Each number is 128 + 32 x the weight over the matrix's rms, rounded and kept within 0 to 255. Layers, rows and columns count from 0. Numbers have three digits each.

# layer 5 MLP down (transposed), 1024x256, rms 0.0462, rows 703-757, columns 128-255
105201107110113107139130113173054115056085211095128093151255169162207088054145069048138085200077104103120080023053085151034094225122096073148212207176186154159092179138073048132176195112026184156111167161107142050070136029166108154096151148135112156119100106190095112156094144090103026095144054205086116131148159097078142132031241078163072155143033061178113099216117060156096174174122
135162090121139151183176068099144134151076102177160128090094137161075065161088223088054149140032087092120110146100070114107126109123118190087080120137112106140086026114097120169151131108122098107099235093130168165160091180134110141105130178094106111141073185115135202144108091080136145143159120142132102116122155153143132127164133110067181145135123142148117152120153182177139179184114
090126143125150109150136164014080075024085173130082094186106164071038180036100119106063155194132189031143242107175075136128207108141071071023145091147097113127167093112133111144091176157098166237196091063082112148157165172140073156048131204120120177190127091124120117150119157113117145200133167189218087099151110140084148113204068140080129175144123078135159034082087130117096132083140
163130165134151138127143150126135133144114123129136134118127123145144121128126121148122123140118147138141123122140134141125135137147119136144130130118148119105147117122115104130145146121132147124127116125131121125127124144113108131135134139141139123147132141117115139134126126137138145147117122119130127119139130126132150130129145130149107137146131101130102150117130113117146135134124
177161149098159110090116140143118146085146182062200142061159131204155088162063072058078160197085119177163088153064195185166076102160177190155095173144074144143134163178097061181034159170113195215132162101158117166153136134107133182107159200065184144110155181190075185176195100148136130112162206145154159143158174091210159152124205089121159102105160141134130091114103136115067096103138
178107066152132167140178154118119169165138172101113131066234094130159172131189211150127096127090153157099204173051115066140134096140086192077195132163178074128152153140154117111109032088143131127158114049115113070047116136126143174122194212128126098143092158135142135131174082128139072149134119149167120107118120100118119160157102164122096221078107222097185190096210121060117201122124
116117110129107137144135138119145127143131129116124134114138126131132122119122132118105109135120127137107147134110116132122114110126106136110127119135117129132134129123114111119138136128126128145097132126132113123139151135129123118112115135132094161111112112144134149120138130130121118122121138137159157122125130121128147131140147127120102130120118127132147158123127118119140128125124
114074126155155173078115174119111155120117130156165101171106074120132074228077170052065139162100138095162203142190128137088086099067144084127141081127101125127186172117183108126134159217142144131139111164195083145116139100153136151151086187158148168095154156165106123118060132110099145150184094165121155132120144106123111130145114097130142119129109177135171129171086205072102077051144
115162104075188247121142097046056084134111093097065161149147176178106143116097141136122098205149146055097170110126158144223141103071129087108178174184084145112140120124127167099150184143150126146125139129154153165193109092161102147097116077208116213138184095215181219163138058091160126122104155161149118110118150152125102066180190082057114138143077120152146156159107133089145088147091
250141126085132181168076194077143082186208198160114167110075153117134099114100091141068147098066155148196115157140082171050093077119203175153134142111090131125080093099179094140087132158100170131136095158099176161088064126121173088095136176109146146154129088162059172118095185156098110144175176107175087126133077068107108122140089092142081138167147182116147040139000164220196060057064
084116167149149079182000200165112130085168163149128060154109106131090060108170131080168120115091098000104117087116110215146178193172146120135153087095120169078111102090117106123044135126122077087096179140147132120030148078094125129131051066088069161129067164106136130049085109045152197130123154126164102142114171121078116103122132105140109196137164085136078088110121151167097168152071
135136102115114127122142126117120132120128131128132130145131137114129131126118145132119128103120142147106133110126121123142117122109116142141124127123149125123126151112113142129137132115122149139116108141130120130119143125141126126140151134117123117130142137136131126148115132109128136148135119123110124123135151114127121132124127129118120134115137116124137118119117126117117118124116
139131145128131128127119133112126156144131124132117137133134117112118126139122144113129140133123135154145119125140115123127110134122122118133122120144132113121109125119141106135144126131129144110129139129118120132130127114135130139138133135131121124121127139147144118123149114134122122124140125116117125118129135139135130129114129119143137135130137131131122126133127124109114119152125
130108210212109151138064175105150100145050068112125051251136075135094108127177183223064112096082118136130128088126104142059161070202145076182000094059134163148187177154154118116132091139211102107126149185078144110143134099085176084200015127166197142071073147147126151092059146085172162207095006105185141117091110109123004137155081136188169169002169104192182155159076132255118201106093
121133140138119127125103148139129148120130130126144131135105121115113119120138120123108134137129126128116148133148122134150126122121120135156125135126137126151133131113143137129108145123114148148129139152119130106134133108126121116122117148121118133122141143119142137135136114133148141132111150134155139120123110132111127141108132110135116110133145160130136120116116147119126126131133
149151170136073223129147086138181164169181163184073079137115128083111115118108150104154050126106116128105185147150131091161119086124106128126182210112114160125046136122155153169128140158086109088115152027132145049157093173086116142130141119072131181140052099151101136220070103136128120158121059127104137135105123112101118118133206197095047152153143121100205156067141121135164109078172
077092126153011107149075089165124159115168255123146129107170106166135134111122119073183091087149094115154152168131205112133109087087135138101132156071137127167155209146094059085098155171029159162136091118072138098092071154115152166115153104185078071096114107134125124158167086084084112106094126148093113128121140152134129099078142098068162105127125093189107168116079128153090125143139
132157121119154133169169149025156181188136094151153056045078143130035195185185168115084142218050091188118128128192077135143145098087126110195139087115094088133127102161146143135189139152135130165130088175176089144084097165122120071119228119103189086109138118113124105126134150107112155162139181122218162147135153090138122138144138071068129107092160147094170083124160168161116196121159
151173085148121166105148179184110176076113146143172071140177156084149093097106158157134088044136092127107125094074128177048152161094166124142087131118116067112159139112150120106129167094201154176134149112145104115135136115125035168144109124182055123094140131105116148065136129114100127138114137151172063149129203151111181087134158106118111144213146124146141159148200061113138155110089
133129132119120127129129123125125136128132121130125138126126128129127123120124136128124127132124123135123127126132117137124127132126127128126137138130127125134119133130130133124135136125128128120135118137134134126139128126124132134135130124132134129129129130123124115123139129129118130127133124128123129121120133127113127131116128131129134133129133128119139129128130135132131134127125
080141143100119167167108089145139125105153154195103115092149136255162070034115139147138085208110090131159132092121162124104137116140139071146142137150091111091112211172138020069132154084153087140077085105117126098141189107171138127101115113159165101098135018180117066161119017137159164064107250154131109140106115188192156116168179142145106161126100077165139097197140163084026088135098
179109153098179128133093105137128184000104143114139197166122113192046091079077132136088153135111080153188161109069178146147059141204171150100149201122118156094044168185145145101135170110171207052106200105121102127177090128131091098149131075152162084096095058165164119186148080113172161067097149111132106102122144194123162097130136064115075121097141133141000103138189087171149116221066
108100097104137155121157144132120097076195121161114207136222075067102163138102104131103131091163103175106117100120080142156064176210068137147180130160137071118166181098104166127094097123135113181171123108157160075148059127186118117088238113205110156111178109177084105218106139074139137128140134105109113115144155132135074116160114166162157101145103081040157133025185131201149197055186
126120130125118113141118131132120125117114124135134110142111153116125108132125127133115133127147133136140134130140126134109122111137132119131122142123151120134117115121127109143117141115146125126140139152110112131129147133139130132129125136144122130118129120146150133128143151113117133135147132118126109134125129136116130130113140136111134117118120140133130126120125120157124143141147
110199168107089059118180129158108135070128077153156165149165131117073141151083108170109230171159088206109151097119121120107101155140135062169145133141145144143118118119112157113054097116129133131166097164105097198104200140163142093104080108092117179131138051073155065154175116112106122129086140117085155114114160086138138137132147121135088079135114128089122046178085130133191106071129
171130101118137120147107146134093127102115113100148089111161126147097083152070129135091137130138121136147121125087134124119100092119152133114119127110119126122091138139115110141130130126133151142113133142105123115110158102156120163158149129154119153158134152109094176108118124131128124147128132125146116132166130068127147137163135098134168137139128132118113121164137138157122134110136
201084093087063106068135215160181120097096123118173163135104147068136130109117095158103149138176170203108155088181154168183118154114091071172159080138162077101093156110122102181141104114133131120097195156140099165123130137166211135043178144132091128198088123147080143117112030074190143066025178151137153093127132165071082134082105063194075130098115154135077137110093160089154143120146
183146117107118145149154123058133097142121148157190134086169175113075157138121200021070090207145165153172114082172078147087133099133187108152190110073197074104130104081130088103102167130131111079174153151156183151092154130127075142143149141114122078168126182173111079115158154074088188121122196087208088135165129077131185094124130085182129118161131132120130142134071113155143127142120
064109163171124127144078150179130138137145154132194137127123102162105181153138141164135099106169113089121074136126134163129098142142082122160173178110124201115129197135141101184152169086119157123146084112120132127141112160093106083155098131167141134128125146108114109136121137087146120104095125163119085072088121134134161149062119037078089089153114044153082156073148105113126101188133
132158145096112155133192199127128129120118115110182121123167121138152127094164164100159162123100087167126137146103131111153078112109162124092085141102122075149090110102178107178141188108142113148160134089186144043121105134119111064121115120157051164131076131095138100154170186115132104076168126126156129116104084136104188132110133153072122122098112105146117096072103177061142107111131
124126112128117126128128142132131134120135116131130123133129115137131118136127137123121118148130135137131133130138126122129123137131135125134126129122140125129125122117138148136143126131139141122137143138146123131137120134131123112128134136136124129141121117125124132124113134130123136127138116134126120110129129127126115125135129119135134134128125123119131120121132125119125125113138
018163111108073170065149070137122162031143084107127071130017157085157194120183098202138155122088185114138223098080094179079255116089153079189070077091156074172140158141163124144097154141091057046125197099196155068130243092089028129175100114064105137122136089163205137096069082095175182206151188134054092083060131120079090099129096129198150097154106161107097134213102191156084121088119
107096124141189142119103090119138108149022187134125142118158139161118151150089050175107176113070113184138147121072068105089162105158083140093159138174079133123120173071162087171088000142124126107134168093124131116115148080114073150148204101214124117085132034158134148055143077130150110134098202111136128175131167224145088150084064162092136092172107094178212148095197082089112116192167
118143131132115123123126115110131122132133129123129117129128126140136139119143112131121131126148116137118111130129124127115104123115133126138137131120142117131134134119145113139138144126128152142119130133130136126133132124126142132124129114117143146141138147141142128146134125110118129120125149113125138113124113129131121121128119100132128109113125124124123130140139122133115123125129
170076070200168090159183122136147092119180108086114124052121087196110101159144178073091085137101137161167145127130144093084151051112121125166162108141155115123104106075141199182107146165113139153104125117088089153048166114195084080143148159126039091091054189139148126109071109091107125131148118146077105141131101124153137121133149092126138093140062129069124155161138098171144114145131
129118133127124138132125153120122123138145139146135133128125127149126123120121120111122131111136129124125117122139122118115117124137122128133132137124104124124135124124118141146113122132130114131131134137125140127128133129131141116140133131151128128132140127129146111123129127141127143115131117121129121132104141140124123140121112132141129127126140123133130126145117124124129121137128
116134119125100130123132121110112128116140138112130138122122131139117119136133133112126127099136128146140129132126113110125119136115116136125137122112130135146119107119126138147129143138133126136113132121135130121136137128142119150126118136143132125103159132116107124131122142133128128104136120134154129130129130121143140130140116122141132115129116101106133119104135115126134135129131
118128105124121124113125126137138130120124123119142136143123134114141137130118133119126124137129124112128105122140120125116125111125136138122121129135123111136106128132142136133124135129124111152128134123136133129140118126119139125112126145136141111118106117142124128118139126131123121122116118123131101136120117125115130123122132119129137115147114146113127131119127126151112131119138
203035203134109196124106239156136176103122158144108161192099120087107121131191082058160113155100106115200149116077009134173043124227173074133132167156166204115165160081098121185092088106028167166014052219116169113113092119092045128033134087204024134122166148103149112209032029136025240114119152187094237112108139118137124154164169062160127111173056150209095126106142067156017097155183
124127116146123110132162119111138128143098093114138126145120140136124131127145088143120131136145130114123108137113118124092156134136130110149119119106118136138122118117131141125102111108112148102129120141145129144125149125118151140111151144121126134128150138121139117124134157110106129129133143121119102117122139128144143134126162112136136139147119134113129097119108121110127152111139
122132143128136125134136119119141132124121127113126125131121137141124131122127109111117129136129133118133124125138126122131117126132124143131112136109130140117127111130124121136122124116136137133121135132124138126121147126138124123116148131125106121121128123111136136132128120127124127122117137099132121121128131132123135118122143129127131121123128113135127120111126138123141129118126
124166121130162193125117162133105152177149145132103054153215213174014160148083095113117124012140157153079105090143141130129152124158099147122133156090133139098082099068153096153064219121084117171170145175130123114137109096147129097213115075159184178083131123186124171145188174085150125064179051126140137157123169200133178041095128058073127140099146118157147183141041197125162142174072
136108125129121115113147145128137122127131106116125148115122125131109139107137131125126138102139133110145122122127129129131136117121158118114130123140132136115114103119122106108123128128130132145123141141131134127138120128135145128121112132139128148124151130122114135126115136132146149109119138147127155122109122099130108124147129126140143107121140124135117128121140123127129113144134
153114154126172127147102131096134160119170108110111154129108132166069157202129113028135090053090091186148150140143089140160048135066186146137152186060161075107078112099159144146171134122117134143079057070174130184096058157100039082153197146090079128168168152185095157203082177073080180117100203109110072119156139149149140125188157030166144237151123144136171029196069082145213127157138
093151116176107101209172157190188199065146165114041136073037169110087110174111212082089093079171138115205137079072115139196151143129126051136147145155037173108088154140085142158142116146145216144116184126092158160152040127155070114056092158062150082114116132131135125127097214074160114044150090135116084135089199181089059120069115143101173109173125100223152137140161173093083109121204
140149122123155066162138207147172120194184153101083057093158114128101114098189122185125171181077151124055107172101124093118153102155097082121153105102156152126122055131123160100121133168124119136173141169111127137069202128117103089066138159106051141070144091134141141134152046113141139145079168110143200119100114136165103123147180151189101108053124146108189162099102100138187097038159
121083111166149070136139106111064135087105152095125093191169130044157123067131159135170161136106133146139197166057139188126091115146096140116085155094190077111117120150103142135134178170107097082137081171164164171103097177091136189086128121165159090157091229088137168167132111152182120147128106157126180169157086189145107128064097102164112125122155141164116198104208058152089163150161
154131134166144123155135158104146103144143106098099151149183132117118128077103160095150151125110096143111087135139122120133077135113108160102137129061096078151126082099122110137081160164120188169132065102183131159113192145147119111099133154166105092152122155112132173198165189184131110120124130130174178138141124129115219087142170078145132056109136170157099138101108139148140161173143
126121140125123144127129110120134144144128116116131118132129113137102124122131130133127134139138128127129125107120122147138107123128143132125122135125130120134140117123113133124129128122131109130131145125135125132128130128110132118135139133142124127111130128134131117111123112121136123115103116122121115127105134140107133125134126149125141122137129123118129114129134123126132139143131
118126115122129123129129125123135129138124130132131131135126130123115122121133122133122130132118124120121132138125124131131134122134143137126130132133139123124131133125122126136135120138135132129127117132126142129136118136137126129135130133140125134122133131140130135122123128133124136137119123143133125134126139136130137129133127124135123125130135138127134120123120120133131129124129
108113124122132112151158141053075139126176112138073106095098065103049144044129008126160166070148110109187168161170161118131114164184077158111119099170111111116118186119099135220165065187100157095213145062108103068156074189134083126161193184171152058139144166077125185124170111057174111060140040122121155125100094095140183119101138177076153168125119139141078147080170140145126097139159
124134131126126130121122136134131129122125130118121120127122122121123132130118129123136129127132121122120140134135133123133134119124123128130126127113133123128123129121126122133125123134132133126123121130139120123126125127132124129131122139117128133136126123122129121123122127122127135125138138124127124131128137130139138122132125121134123118128124129121125125135133130129132122131121
138183120084105135065126109091186104139127121187047123087177091111101165160133158099143115120166181153090182119161087097116071153112118100122156134160128071135154128107086097103102131146122200225156140219116093119077169101165127189114067151108162149091096076098177134134132164076135133176093128147103110119122094138163168118138148089118142108172112101103141094183052055151112139084117
089123117110112131085164192090073079102000182142162255173162095120157145150168069123067139010061104229076052123093128170176152147133152157109104236095153164120124128080095141203248116192101109176078180126118174154119079076103196179057136156097141179183102115161103153153083197167126080089131081136167070120133106037102064121155190138153067122114141160104094185166124077094177099145128
208189123132164158165063137062071146092176142181153141043122140183137064186130113100056115119171090099204122129079115153147128132137166103119163177137128155123116096151149113149104156091121163151143189063128089107078101155136182183167151156099088169174095154220077068178144095148087160146145125111160119099191146124080179126150156122169108075091109195167044094163070170208130112135187
# layer 5 MLP up, 1024x256, rms 0.0542, rows 704-757, columns 128-255
124081162156096116092182088202156141126140150105071123163081139159190070123124145135146140101128154100150124164098130192122158167162158149168154038128169150129143137174085087122142089177139135119181138160096144126207141143108124142115169124117135134158192158123140094087170123180105112125178155128123143137123102152098100143112133192136077087089140127121137147157093156152113137156111
079101175113120094103148067125155129166106141107103224062122107111153154015034129114182139117135142164081155166112138125147082138133056194134100133120177118122164169162059115097240093117133090093097165163137160149071131151120164126073160133111070117183156134110151094161222059170129126162127167137084104155085104210148115120133099173100142144079176129144088130042115077058122034157072
131111130117153142155144140143167159132112154107159161155121074094159144119136139111135088154100117158147131159117144118104116135130131156090149141155130130107144147149107123109157119130136148110135149125120135161130137102135133099139106124103136147149114128120144138108145126153161131136100117140103114131109175087108116108145125153119160117112152122119133137152123150118132096175095
099081128156156088115097115129147166114136119154181143148119146060133196064103112147120063108078182104142139157142085191110150139117134096113176091071239099147151110156174171128100080191077131145188130107142122095186128102133143090179068064168190197113098171098121061018111076206204092151119156134064218155107126170151125088118105118104137107123117111162171077122114118188151110160111
208160101085126169151157108166113129148139084140081112105100128161126112132119081161112109141134180112117079145092088160085079163148153128123126102177131084085178175080111111112138109109198165083067114104145161081145108041118154169107115122056137089185077077111137121120150091209104096063175118155130102146172095125138172124140129161094115169157162169158053056142175153120185132154130
114095122145107117142108113151144130134124138137147115142111098123138145143175143139133100127107137095141067149080118114097140132134143153096121132128111119121130122126107120084139099124157120090164099156151123123107091121120117139151105132103127164150106099111114112108128159146137117115102117150098149123145155163146134101154137138134104112106125100119095128143132149132117115100122
144094178139043170154165142199175166088100114139174112158127024141189081156199120082163071137139163143065126213109103158154105146110124126075156087057140181086141127177071155103121087171108126110143126115170180134094093136147159103095168123070156192105172095119118175130155193165109096080133132174102121115109146122173101158095098067129061110061136081123129163105155157107139179200176
117078130157180081133104111116085122106164127174102067109138078105176095141154149146117117101175072117141040108099127114123120146171202117101198033152122126110128142151168159142118131158189067099126116116157137140036101091097113081099153128166135133164061159156185058118038128142139141124037079141070100108148129119115095134097150171196171179174167097133123190206157252160128106182074
122135104101145153153161069104193101157077126106169192108172190182190101111174094141134087163183148115102109187080100119123063129098193111090075172174141152092136128116200110120134094151096055077163060154171134122127044150139144132179159118168086094184086137159129147174104174122079174046116162170031142145138142075136112099160145092117110147123096069181143183087145135118160088119120
089137148056109221111084177111110131189033160060150152135075107100172085182097126096152144096185141103085103140138144210129151161126194077097108115201137115136113077072111091088179113092178111047070117090187088190076098191072127099162103220134085135246173124143097118157180150159064155129184121116070154101146135094133166125150158125154097163138085168061155145128111158161144112055123
116133141098122124141142128141151165134103135136140138176117118164158135119091109150144153086145148093097081146134150119132102145147142123124125145155128131110126141171130131100125105116148107139143109146095146143111115123150131132177124128069146117118118132115119138098105117158096128142135125123127133137103137126143125078111132165127104131101126133163131147116130123126127098106133
116134129099128138132130145140131092138084152122121137128103087130124139100138149135184109101156129104119087130117124133126130140157137100125163107155114110123138142133135102105134090131159119115120122134138155136112090111134126102121123109103143149145166125111122096150115145157130142123140140134109145119102154148141143113093134150113108143133131114122091130122130162133131117130102
119143147181096111129061178237123102138044112075084104180083124139203114187167119195098171076150141093099107255139007143165153171085132095121153147189171211080133171129133091104145075140159058087090109099109147171109171191147071122137090145102174115152184052075150129061159173177062077124149157134022193104141136109132190151129123168171137121131177148198099102165152172125138123153068
140127107135122148094118140150145162132180161106137124135113118109160119132131126141146095118135122146116112143088150148136135142127090154136146123153149151113141147129117132083144101126169088101157117128117155153100113132116129100154131105109140140138127154141127103126133155130117147134136126142093131138109153135159110105153083170117116176109139116111134116106105158105120136128130
169162131111123171083164108189101111184135108215161067143096138071133178147112100111101169136187126118147149127183097122182132181147066102117155100186115134111098162103112066103178090127134095102177098126186141071189067164134181130153153139098094117145065064096125172088081156093094126152126158118132106115161150136149164127106137122094066102160148150058141139148124146092105072084078
156175094088191176120195056176130171150117134059168117087153105101145122167194103169144102053102112085118064164130092125058152092138187184140173128139125154126174144163142141094127074067184089141057112195181132105206162154116165082065105120119099140151202140139122122046150158156200162107117146136035119181091170104146103125166093174205104183139188137107098134109141157185182126104139
119139125138132106199102110111123109205125175208070155117114156142137102088123102095111143080151147124121148103089127134083120189211153127134083150201185142149142128152098105159123115151145134169159141108066146058239084111121202131113054192045089143115151109142114165113136100218146099103122184127055087114128101100131122111170087188160138085076120102120071138112111100152182076114108
107114078103096104125156102127093135132152143120179140056162123115202034103165175096117035097203114077156075094050102126072101156089125169147155193109097129110096190116125155072113138170212130133107129140160173096126141126135135139165098043151094108150107040129128087113046122181143207088114110111119064138115207181147100077109183132093149182152140060133108097150126149103041113098180
121120125103141108128138131148151140140123139131124129140144107157136142140153138118126123088146127143143108114126131132102153137113144113100111151136119124136147149115128099131141115119122096136153134139141172173119095136131145114133132125083121119141135105108106110123122123149157153121133109129112103150134139125090118111106108137136119137117139115154143128116124118128112123129119
143136186100187100104129109154117114110104127085158129134133144135159168113102089171148144133171155152122149119179087117135131122133070128157080108149090120114136159132160074124122128077129049147123080065208116148090144154127123183138157133140110090216141112128172085153098161091089148181096134157051144126153122125163113121115110197110112146135133095174066090181153123090105118182093
094167132059095166134100069178033052090136129132100074165080118138189107204128079175153109112163097110092089190100122099104140209171192154121094149168143141065110154098136175114167107090149042061163094109107130154084089190136135156159183056111150147190173091079112111144093104168069175073096137138064137111102148102132174112073145133138034121080154083183046129114192087064093131191124
169055149155127139136156158091175182183067129153179098109135079119158152137144082126168121114105103124118056145138130149179071171111076131000190099106132138138116128069195154136093112201152101081202103138179138191121050058131066082071134024124155124127136127044116109130100103134216176099098150131118162175142183195135142101199142126145098070079172148063174066139134190181111177150121
141119126114118139162139123148140169120109141147130113169100115120137121156161140121168167140132143106146117115110099151127160162107099094123106147111101144093149150154119093115135098128157132136142150126093160125099117144115104112134122111116174106174155093132135118128125122096130117143129149154124162141124134126125136113123120139130109181116135080111132149160117158151135145101126
165107077109118102147119166164119135110138092159089122135161081101126155086158117125123100117133174119149089148000127199151159166161187117149134096125116098126118091143164147092109075169181100107117132082119236136091168115139154118168107100131144127103082133115163153129086120206095129113126087148097084136142135148123085115153116149151108146152143081102107133159138138198111120149133
118116132129097119148089108125112160157138166115132102150140116123146128107137096121140134136139174143142136159166120123132155164103111142139112129143105145101157147134086115136096073134218150148191131113109134145131127124145137129155109119095109137142169155147112124134125082116121107092121141169130147146121109178107155115150099145176102131106158145143148158178130140133140123108106
136159154094096162165124120113086172158111087127108059128061052131085108164135137112165106100122121162116020181062159121111127126148199141150098122241171133081130149144072065119184136126215082089104102132140155103150111162150112126073128143070118169161112171157142144139125037142145130111144154128144117154135088075125182111173129161145177164084133171149079117141055200079150135066164
120100244144134141213093137122155139131101156132121177186140114054148137137109084119138134087095139126165118099111178195111155151122147136061098131215130139119124149074128080140140100143189150114143158083113171101125153106107095038112100171111101131122094157061094107129130095151170124146060057159125103170086114127136195086126119140159114138107140140088055176082100095144133159088160
142121156120131131176134130134118178174151124160157139129194093077109137125185125103133099112089195120084138201144143140165137139105033147108131105138122134069115176068145156065141093157138124168155110168087138090103099127148104051151130143105110125124147080075146142134106150143175114116126105175133146115121174162177141164097118183149091170121131025116110148117140173140110083218144
190121186067078124126164159185100130128137123134138111152151108099135101153150156136150130048093161141081152134068135123140118200093092210131134151126124080059111115114124121107083107124141189175093112148188159186157099071130145158094108159067165111139055131071114079105089139097177115109159134146092124121132118191136177137184127117120118181073153161123095083157166173086114146163100
151133130097138133128129106147152143152113141173142141126148100114145117131116128149146134094124167132112082128064126146107107192138138129117136137156144141094132146136124127132133122144123113125125113142133142133105102122117118130119122113112123115132141109133136122131145130144126110144137133155096147130127161147136134107140132155111146164076153112145146173149085115135145126129103
066091109108051194127052187114136091124093142086217072117127056140168065122193139123175126076167187067143075095029127116138134142129192123127136135123179221123069079118199132007153075134198125140141136137195137062218131106138096175162120135096121134185172111097142129168053152153195083183142122150016061111140166120150110140133175192125106072111140175101047080203140180185145116179110
129099061127103128144112103228094145105132102081116046087133137136092173145168123125148142146144104122140098166052109169100161149193166125082191123102150162065111192169135139091103115101208094028134125140109132083145164084141103118109085103068177152102119152094169147108105100164132109088167166169094092119128152074127150123099140147149125098108121164105126156160110173105145121144151
118124116119143110116094113131131131144131124123140147124119104122155140132155127077122111143131170144111094155100131129087136119108120155128116132138134153108125121129101112094130114138155105112124127141122141164118098130109131128163138112123111147128125133121146120132115098118133127088122130139109119110086151119139138115127127134135138141115144089139132121152125150128124117158109
122133150170114136086143117128158120113100161095156147144176118111123207078160140187175075124136159042126159132108074155105158160076022158181109194161102115119212150115149102112157145114157192114190095086094117115108057116106113100206110098069142218168106079157113179052116125147182110117133187145116208132100116129108120152148141095202117162091102118129078114109148094110118051125143
127113157120175142152104142125095147132154138102127133114137127091119119140117125111139112113116124119126102120086133148152120174122160140116130133108117136119127106111108109097163115102166125098135138142117153133131095134140129135144111100102149136126132157107130121113101096126109133101142142140062121163154116112113120123122135143124116130086147114146158111143089168127133112129120
138100132129144110129142135153107121119142137141139142110149062119145126130153160139146133136160135140139125107128136141114147123118134151092122094148105144095132107115107121119141056113119143105137136155152187148140131106115125092150109132127151099130116101115133121144144133153155157128094095182123153122116145103163152117109117137132116145117124115103128147138117124140117089134114
137125164122143130151141133153133146142116150113122144133109094135143118096127134135115117103123129113149101132124120122114133149105122145122143095151132138107125144104124123121158096112139127126136115131106146136139125152133121104109129128110140136135142117140127124114150141158138097119118141127090107104134156128132115105120130130119135113102170131139109139154097133140159110129106
119174194135165129145098180114187132210041125110147105102122103184172079055164098165141126104139149111174105116147157144056115164123101153179110181062147208137154128125096112126211000126113104076116169181139138105160128128037117051183136122146149074155109048096180003115167207155187159108127147183082114098084089078178131082138137155038101088164194149103126140176130152156140032116018
088117141105122113151118093147126130129110094132126086136100088132130126151125152135150093117142133131115129159128138120127144167141161152129111112140161168086141140144096149121133090116151076144140113146119149143097101128100134113122099112122114133137122126099148097107114090155127136139122140158118138106134153110155126120138104136156107155129158125116118132167110160105130099131125
087125160109123122140122095138140118134108135132155141114148138129135133110144124128135077089130125114105137162110107111130106141111138116087119153122130139119121113136081108109162103116159122122133095136143155146138131097101148111166134114116136130146142136143130098113130154142158129161135099148103147133121150117128134100109132137146145144118152125127112132154112133171148120111116
122164163089127052093142146180108122128214130113142092181110042043162189134128094189104110107108154131105140120143120150093108151092187144153206075114130187080208091141117174098115149173132144133126100125123080125119053109140092131177082100068150070111148148141131037096102188165101177108156129118122120128117162111157117127178157117187076183085212181073126181230185198201120137101158
151121145163153135168130113149104128127154154145126136097113107111109134108152159136187135130111144112130120098096151167130115174149110141104139132114110137098096113105087116108130122149157144127113115160101197126131129162129114106109096120086118122143146124109130133114103108139119167121128122148100111126142144185116165110109142146129123136122157109134132144172106124152120132114142
105083157140068190100160205096195184141110080088124096117120141098118159103175099235168093152142159134112091110045192107186182161124122105050095060140143128124179174153133107105107110213201096098223107171137140121111110158124173142154105054154199169093152139136121119105075053174181126050099113125104186149121127177118082058070173146159092132041152097108118164100119141157118143109133
152097084085145129127139155172128149190111149104108093097107096099151136107138123101139075092160076121140151127090141133254068153095180205127130053216129116066076117154184139080193046078156138028119100146109106147085135133103089128142105108141078109185184183121124106060151113184134162142201139164157160151184186200112098139076109137157061142153117156094069099194154171111146145191144
155107149163158120112096085108165083149120183182131125178156106039163130062125127214201140201129216116061153163136131106057110128161139127055152104132168143071151174092108125065136088124149048094081158131160126128051160175107121178186143145100147145139138076118138153128138074124098146183123139123110191194144122140128136117059092120119124141146126105145076092150186197041123123199121
153077093055155095160122093122152081135067147127196157083118092027123141129101133171099065149156160166209078090100109116113068099211150134141146094090119142086127163157131141096089116097158113088165122135091128076180154123120168110128139094117124104121116050109084174074162200158161115104060143144090112086119121169113032105176140113119111137114125103141083101230155140169166108091118
109109081112124078120167088105079103089138131121123131144116108113159164096161184202155088142145182137143165123120144152174111091146148163089174119104111133049143089172105173145163138156156063054141103086107095114142071128136160131130143108100145097141108122077168155104145118066151087133104111179126081153144123150125073123117139099034101125168116117127141147175178178142049149144158
141140135100121121130120106150129136166149107137117148110137095121139159103152151113148131127141172128125107148102100134100135156122125130133110127106094168077137117125130110105171100143160137115124117121122147126106122161148126072122091102102133113130125113124135116122135115126118107144125102147108113150124141109127173109110114124137135144077138112123104143141160148111123133128145
122112149111141109122123113153131118136146118135137110160126107128129111117148113136175134123139137137111100146148127129130124164117113116097111120123097159104150129137152119105116095129129119134139142114135122112128105118123131112137104138112135129146135102156113124115117096166145156127178115127127166171127148141109138119146130099140092134120134128122085157142120163154118127161109
189086113105099051093168108102112096108142100117117116122081082125198180137163159157111125157113092148060143104104165162150161177138166136113140139203202129113049124124116125096158131110149065058220086148193133093101108186101069159207128178147144124156124161113135048115115163200121147163124120109125201141167162151183153107143133127138091172142159000079131037133151230124157141104135
124120138142128139133133100123129150142108143149135160133109087118155133104118150159159113106155129117139103139108128127127138140112131141141125115135104128128142139092127124112128092094134135177144117140155134130123119147114145130133124148130142153132104131128095080100113094163144144147125098134131155149146164124129131080124115120121145122123114129117137135123129119113114155129115
165111133148050107173181107138180060134092141152099147139120162194182113097179092187104170093173151072099121137097163147158118127138103145124160036139074116148062129130199136096118123221159114089149177120139159147060111104113107111108081102121112134108070206133130102159052058192145138109167136149144156110093158191146100116143154151136140204123130127100076168144149110112072195153168
057069150137097113101164125199115176189103167183094144100203110111085190141114161107180104086107108075037092114183118114095167126105107083103157187123084159108164244089029091120182082141094125169147150144173194070120191117102079093077162057127066104145209116053168167096172149068131143115087124143127172122107130142098099123105099127095120139071120146152089097068099134124124126134142
054127205143107150093215151155094120236103135166091184183131113115139217105084167182170180045107122065139155115104189165153169109128067127153182114185145085153103142108089053134159090136090154083140075128132095193084177149148136119138073177143083130152111161106102147090145087114159120057139141115135139134105100167091177122182106163190105180113118147177107190078115123106152082115134